Weights of a small GPT-style language model, trained from scratch on English Wikipedia.
Size: 14 layers, width 256, 4 heads of 64, MLP 704 SwiGLU, vocabulary 512, 11.5M parameters.
Architecture: untied embeddings, attention and MLP in parallel.
Each number is 500 + 25 x the weight over its row's rms, rounded and kept within 0 to 999. Layers, rows and columns count from 0. Numbers have three digits each. The size before them is the row's rms in percent of the matrix's.

# layer 9 MLP down (transposed), 704x256, rms 0.124, rows 488-496, columns 0-255
098:528510520493508520502515469530484525514500497494501504524525451502505520419500529503505512472515478507476487520504510507475492534565483519496493510520508475523515498489495503509516502505471464496516494486540446517494509496461538539512554537513485475506513479535546501492527552489488502510454573515502469472505505502486542519523492536536509488515507514525535449512524522502501447479528508459494500535501498515461511526492444486490458456550516521462522509461467500516498498495518495528523499513505517547481515530521490512477434501459499515482501448502494458501508497501491547528493497484523482483497511514461481479469511513519562521449512525518511516490479513477531483510454496485506512496499486488506462511475494481558460497490434523465509523526521497499508497534461476
090:536488480513502489501502492487518516508554472505528543458515504541509496504496454556492502490526471487562512509488517470493495503490489505483514538478438485514492469491494479487508503550494507437467499506502513548482540460508508518493543529508476495507491530536505555523478519509504554487537562449551492494535496510515515486501499477542478450473510542458531461493524446477491536488529467458523496512506501500502484469500467488514497495486512517489483481475465490504494547469470503534510489511518465502468462508472457481446506511511462492478508500502469500526515511512525468483453500489480466515479495473544512530494492507512501519527506487481511499471529480486458513511487519462512445532485504515527449512487501513518471473496467500510468487531538486495508475533476531
099:510487456499501534502530483516499479504498437488506512510482492498505487534496503522453522530480514539466523480513492475529522479487509520564519504497497526450501492504529442445508507578466527562467504520520503498484455513499494513508491499476528544502502467522490508523512510501534483487515490484508485479467488458507527526505497492473556516498541519525510522483466507530500492491540542505484460501490511487470538495552487517473489492492505487492486512500448523491476498513503517476483497431502459498493478509516509483491523544521461509472467499538565517479505527506542533514492492541482488472462482488495502476534498507476520499457512475506479479451514569510483445508485463555487473497482487513531485512508436530501462495504500513496489506499473504468498487477517483
102:527485490533482532460563536491490491517533493500521481507491492529535502466509508530489500459496442516497512473505480497527467508565527489522501495575500477500509531502522480522455483504519460486471507544487496482513461453546472532524521479480538533501477511490487507516515489478524494479492507493482514479458516530520540501500494517487508540489499517477512514522529496473542544510447473528519496463480481474518435465522474530491491506502506502516474508495502481489459524519418504497516459518490487533491503512519531489506507478498532483534522529519512472473543498573473502491532483493517509494495539542457506504495542520491503499518517530505471522487446492479467518521513474488504456512487550512492490501516489494502507523471532494446484510481461501519526508460497475
096:523485440488471474494451508507506465550527473506490527507463528521498477493470476512470523494506496477514498540515511515457499463507485493500455458499517517506524479522488520416534500510547474480522471497506540472463516510500492530476500505488494487465459488472503489487485475528512485493476489506486480494503484529499509523476471521532494490484521537481467544533504455522515502510485511453485446526428548503460528534543532474509534455505498450538459482515528516495508465497525510498505500436495457542502492491493459487483517513489487475527504499524501526506528504479506478512522506512499520498499508511488486549527485518507530532491477509482479468466519471520472465522504535512477493487517501548481520476492477533481469488460509521508515499438512505504525469490438474
097:522495498494471481484481483491478531459515509485542455472466478537498496475572505512513510533493489497539510485507514524490512539489519484526494530494535484526525492506555507505480492486525482496475523494477548545464517489507490546459521524503484511463513455562507516444512496503516436546523542498518464501506481483465498516513494523479547506550484484489465475510468504476510477514554489514473495497463486479460494495485495507516483486525491490511468495531501526498505472494492560478501509479499561490508502514526508486482513491518506495536474512478518512536548467483529473469485495477470483460456505486508494484455543499456498491482539490556516450519487485501485520491445510508491503498512510486539444508496511496538496529507499538506531528442487503493463471483515486
101:504470510528471469511512478459484470555480507497473473472516462484523519505489503526525424487498505512525501519469467520503536498500495463483532495505517462498512488491437453507506480528489478553470483483526530548527500504494523491494498523537519455468514463523465452481474523510490463470474517533517479483508535487485510517513509478526475477521497475510524517521521494465545500454524513466534500483473524502493444496505481473501510536525471468535493521529505525481511479511505494504493466501514583473470531501469492513531520487464485529554478532491478523500508453510513533486488463505497467557483487453504455466518496489529461486507486489530541509485485512495472467487481499508449530485513494477514472445527515486510476529485518515513516502474494493525492508525513494
103:498521525539505500473484497488502460516487472487518452438534514530469478474452500549492452518507504447506485525478534518503471500486483511481477529479500495485507499492538521495481499521517528473524518507516487496538489474467509494491502517483498505477465507493497493478528487552520539482483461508489494525529494463505499507530477482517468506535486493498530488540527458501510479542550499531523485513568478515499488482512493496508485488519477517483490495465483495499513527520455519455515482486459472503499462479462517503485482523526480498499533523513506499511501472497537473506503522492494486492502497509588458496469500415515520539478500489460519535488527489530485512472505554545467483530414503443492492544497528518511520469542511463503489493462484504509502528492507482
108:492513460502450487481528486483474518529516522439529530446471504497485483505530517494483493473478476467453485491468521506479503505442469552515552452548458548532521481528474497480457524490498528483493519482504504555551478539541493437495501500478557506534514544490462506487493502497465500493467506500492511462483474484513491480495470517544448537538488527482482540509487506493474512518502519521487507478502491521489479483505465484490509493507485488505500489552477481483450519508510484540474546490517489537519505513549487513495529502492513490505525483522492464500442433516491527495513509499516493498502496563475516513468454472507468496514513522496477534470488472484521503499475474506499477475465498470533507515473515495466504481494477520469491508499491475517530532521490499
# layer 9 MLP gate, 704x256, rms 0.126, rows 489-497, columns 0-255
106:451521464505497499505541491470516486496481529485496533520536504553526490513502466493523532530534518541510490517505544512522533482507526549535498532521495519489490436475521506539478510495481486492502483488462500533505474520502561467517552496464498459488455531516511541526502461500497482473472538495478501533513548524480491513528475531505516529502521528529482531520463472516503515505495513539493479533492512523538438479534488501525531487474485508518505525534525492489505487537490495468506535501539506478499532538481499453534500472513510507496494473513467469454522499504497488484502506488531498519471499521496519503465489496552465496461526516535523555465493508515504480432518459517534522476493504491482486522527449504499466493483516454512476505499502505507479548499560497
105:485496518422493501506494499531521523506522482463518533532499543464493485483493514492519519468493464509541546516514503480506474460505497487496505461492509468485515531517507510447466530489498511480515488481486536499530508500541492469468511502530453520465493477439516512511494493512439482499458491509523535522530513531488504509479493512494539517510486528519505486520531474502514493517491541512519467481498439538522493499477494506507506510484524471495478499515519472450546488498518500475512472475516524468425501491526492483533460481498522463518501579506498522487519508511507497510505515506566517538441503517516510499511490473507452516498475494481502513490544532509492513483490513460543526484537514480461495515464519525469514509497522562534522526484497463540526555479474484
098:511515501480502534449495489519537468486529521479489526468489519494466507535517539518470526482512445484552523499516544507521517471493526524506482541505482485519478520479492483482445500516495485525455456551449526495527502485574478516474507463476512494517458501521553486515493513482497512472502464472459561513512487515504458514507526478500472531510480520552531496504499528502499472495473490508532502487509518487536496481518520486510472487512529503528477495490556500448484527504496506460498472501534454475512505503539509503496517527488531496476473471515482498520540538529538520477509481518483522500518520519469458477495537498523529489495457517480458446465505506524491475540537513503507510547499499483516540492468488492529504546514529486534488455504510494485475499461538488
102:474457484495499533465524547502476481504489543531507527501489475476476517476478502493522508514528495573514501528497524518504484515522501503485453493523530472501548496528525468505548545513516544478505508508547536454528541516476453521491557540531510532472523498535485487490520450502550526504507493511472485489488521437491492515537508512489497513490501512527521522492514475509530461499472549476511486495480510467496470511513449464527566478538504486510498527511527477495493492493485465469532509520494517525479518491494525520527503532498494506544514512509499524531494531506496511522547502510490483535526505482504509453515529514461481571472515517505509472482519490561538468498478478516474526498526496524485516477490525547501548501488483495496535481456489520493494477470469494
095:497451505444510500495471505552482523519484475502509511480476516499534504452546499504500499518505477511526492512493539472501496471528502503529489525487533503522505527514507489476515519489530471490543509469458519486505471512506480493489509550457498521481473512515512452516512482531501477504535507538562499491514536509504473466504470500505526525526471512527493480547511507464513432529502500494453453514517529511491525558514467466485481497451469503519504523508526527509495527451499459490554479497538524485509529507469475511514469488503513488455477483495500469514494501488543468434482507515455505464484486517513483493531498482463534546503509409478498503522519511520494446482487527505495451500476485500496508520502493510517459495474554541491517533481487513501496517469495482
100:488510490480468487491483472534502512498505471506476478503469525478501525475459482491497482519522501496521450476535507557523529496534458536501490482445555464474515522465500484490475500485499474489505542462505524511531526477483498454526564514510507503468452477507439499526474473473549508543482500496475485519512529546474450517546482494503500508471481524500531493495521490494500518477518532504503495504532472480491471477511549536474513511502493500538514551512487489472500481458513500507478514502479476487487517492523449495535495496533489546494492483516511544540534478454509517474499478472496487490489498525481495473508500476498496458560493492467459479455468513455541475502510528522486533505506491494464552456501506469516540503483489475542492439501468507492479508508515492
104:538480501531497470492520502506536531499471511504527484485529516496496435476475481569500524454510534505471483497407509510535546514532521489485462475463528493466535511493513494527494500499524496507518484487486479490527510513500460500503486499523476474484507442527482517493497529526510474502484472509517527513547500444530502553519521536484480498498452514493448510550527466513517479506537492529483477459498472452513497506511509506480504518501431501476480444495483462491501531515488500454509522526522483468467494511484480495505547494468537513519499495475476499508499520525482492480501489502467502481466498492513517499524431445510522523480490496485474510493509453474486512484521532503491495519479533496475509448507489520524470520508451520476536481470475479493519488500550517
099:461514562466467532479507503481565523493525502509493522506485442474466505520493478470486500495472472489504494446489514480469520514537540492481480473483522499533480467514561508466489507520498525516456489477481510511488513521549487452494450496536498499460535509519527466492506521507494479509549512529513515560462519506492502484516490453512518546517511519511510486529471500513505504528495481529475504454481519473522520536496531463488565513489535496500464513457487500540492499497509523488492475515469532483486472522494499486460514445497514485515515529449487487499503478523534499485485475507514511513513506495511479504496515488549491522502503516492460437479532495532516498499462512481481501562495522529497484471496495476513472520454544506520462552476482532491506474459530523
098:514493511489478490521491481470529490448473507503525510483521525525534481485536516536514484524476474441493475519541487532510495503459554509499484540503472542499535485539488464478512472515493513498508472486532499465493458511461513474491513488485499515488500490458497472513467525480532464465488493479484517486459463515481491461513465479543508472549495544488479483475525497503522541491493499516464474475487528499432505452486467542440533488482494505523456497536514479535480465507547493489515508486500465454548484490479460497494455519503499519496561481541485496512500452517492448497503517518509453536518513466497476533489467502483504461482491518525509491498494525513468459510462479461483504526516521479577461501489526475513509506495509506502480484501495500498499506506520495
# layer 9 MLP up, 704x256, rms 0.131, rows 489-496, columns 0-255
108:536488516483504481502476503481509504483458518526472484494519461531507482512531498505489478518499498554530507536536472509457487486544466522508486507473526518474485467518534493497475494529509449533528508470478462517511509481517482500502528518495491528543500549531482496486466486499499545487509548458446493504495525532506538528510445483543499486461492523475474482541502548522531472487568472519527513497487515442504493488544475462500485498508481489501517462515539487545503467534499464497529452494515490472530482468502491483482519556530475528503496504434477511496495462532513512508499545486551495528515501500513503499535447477536480520470502472483565507533501466487476500471506483500527532463473501496516508512532493497507503484536496503523486485472515522526471495509492504
101:513474487518495484477513498413512516488497501509486509515497451540472519512491458508530480512580506515499516510485499477486501506493519492523478509523491488502501479498519453497531494511474477521504489566508506485545531472481526474514500483551538434483511473541474481494514494505488508478462477513522534515527495497488486470495488490506518522515492523494502490481453540482519493534479505532477526519512535532486512472455511513521465542535491472491475487494485489559528493500486530523471481480503514503546541499523514488461485522520513474517498490480548551502515514513491538549490547495492455530508481467518481478500498528497470451506494463483504570524526479483498500449537513507529574505516478492494515503491489491487487480485474502528537500509512509481567453475501509
104:520477519499530485532482534499503460513445480531492490518474446482483475457496486487524484531514495493516494470461459439485542523505492449480543541517452447520521516510519517546508495470515510502532501506533519485491520499544498514503513490470505582467542469523531492510530510467537479546494526477533477498499503497519480512524503508502518484483481506495532523483492508492506509491452468496502492482487477508523492476492520512501520499490497493488503486496451520518481522521495503494503527472478533520486508531467473489478479504474489523512495502408490489497546504490495548503482531476517491516490507506514505477513475538470506496545483479515507518528459506516483478513471495476507512533447518495509506557456535469527482497518502513487468455429481461503506518497508576
090:512482504474508459538531504496479495484538478472465496490456490521513483511519514492506481460488535488475506499471468537461556496460488481493480466492457486475463493476530498524523488507538470439454499514491487438508462495527482470502494470540474515500514492579477529566505532509512476492491509466519512516499487483528496539521532471499466496519511519523510491486486483460479513490485525494504485504491470522491457480486521519530539529506527531497496527496500492524510545501487497544490505534533484486483474455502482515540476505539514531486508489481516514443552498512465488542529523476527508483495526478463469497498494493521553526517537471535513473494515550522472504498507493530502489550499463496509530515548486530525443507490479521520531494521497491504470525515524473
095:450477444504531473492481492499528508524517501474486465511487445489511509479485494507522513446419526536452509475504506498496430515537536517556520505528489512476436513502496490493453531492504519549489491499509504511485499458491491501470508501481478540532474519541496468519507515442494507489553493473496497529490548519502484500488496531529492487511511477499517544484479449531499498543505487491534514489506504502546474497464483529450506485516482498507481516518491509494499507564532516490491498467539512505491534567489505512495467474525502524537455498525494496499506465449498486528522505525495514446537458495483507526511503511484496473529446470501537490510488483497505494499502499477535504472522507488509524463519479524520500505478473442500479495540505504511479524486478527
105:492488497495475523457473468520484509494488447506521486492425521483503480481463460493482513494451468499505532513494522543498503508532525492521514463506481496495543517495492501461498497499513489535488470512541521500476459534522487525495470503521488485442498474455488513503478484524537512494476545478500521479567514498435516500486475488512526430527496542561487514533486504482472490532492492504440496493499444501509478475533497491506452506509505486455507480538497493461517498475534534491503497474488457426486494485521488509508518476491509464495494521492479498504499512495501505514527512504511494535495548488488494470511513540497518501494457552467489549494517511520544521502462494464492505475491541494503483544487490496522548448505483452507488503478523503512449499475498493
104:476493486520540476479477523475485462497481506501491533453480483499487524510508492496489473503557527463537492512510531506468513497514542598518531487462569478498538504476499533515507493485484470498477475506463492482510479536519472457507496539525522510485528507477525498529514495498530508498531511496493508489494495492510528464490445435496520500494492453520458464468511509497492518546557496485505486553536511510497491535506511467509496496512519494526498519494474514494496458503494476489479474480471510480539505450507507509498543475519513442484507525504503513500532483508497502503482519523501522525495512474517478497542539514484545505491474491538515509484492500499513483501495483548556522441467437486496507532483485494514500490557488511556518494500479454521473517527449471
102:540510509490499497524498500503518442529483519496532516523500485524482483494510498473505494519512506448470482503461517512507490508510501503560452521537498534509511502442499510526528504467509533528488499516518510514493521467461495462533487476518454523546515550473503466501491495474513505516518529464481514475500501513538499505499526533509437504516511461529514443486583505521523554488539528515475523504509505493477518491515543498490470486472477509489532516532495495513515521480507483461497520490468481494516491487465489509509517507503492504498473467452535484498525482468512458537464476485513485503503509488502488512518463444455466531506472495530502510530460556513513525531471522483486522465493490503499539463538451538461516509489500545492555511491512435534522504500516509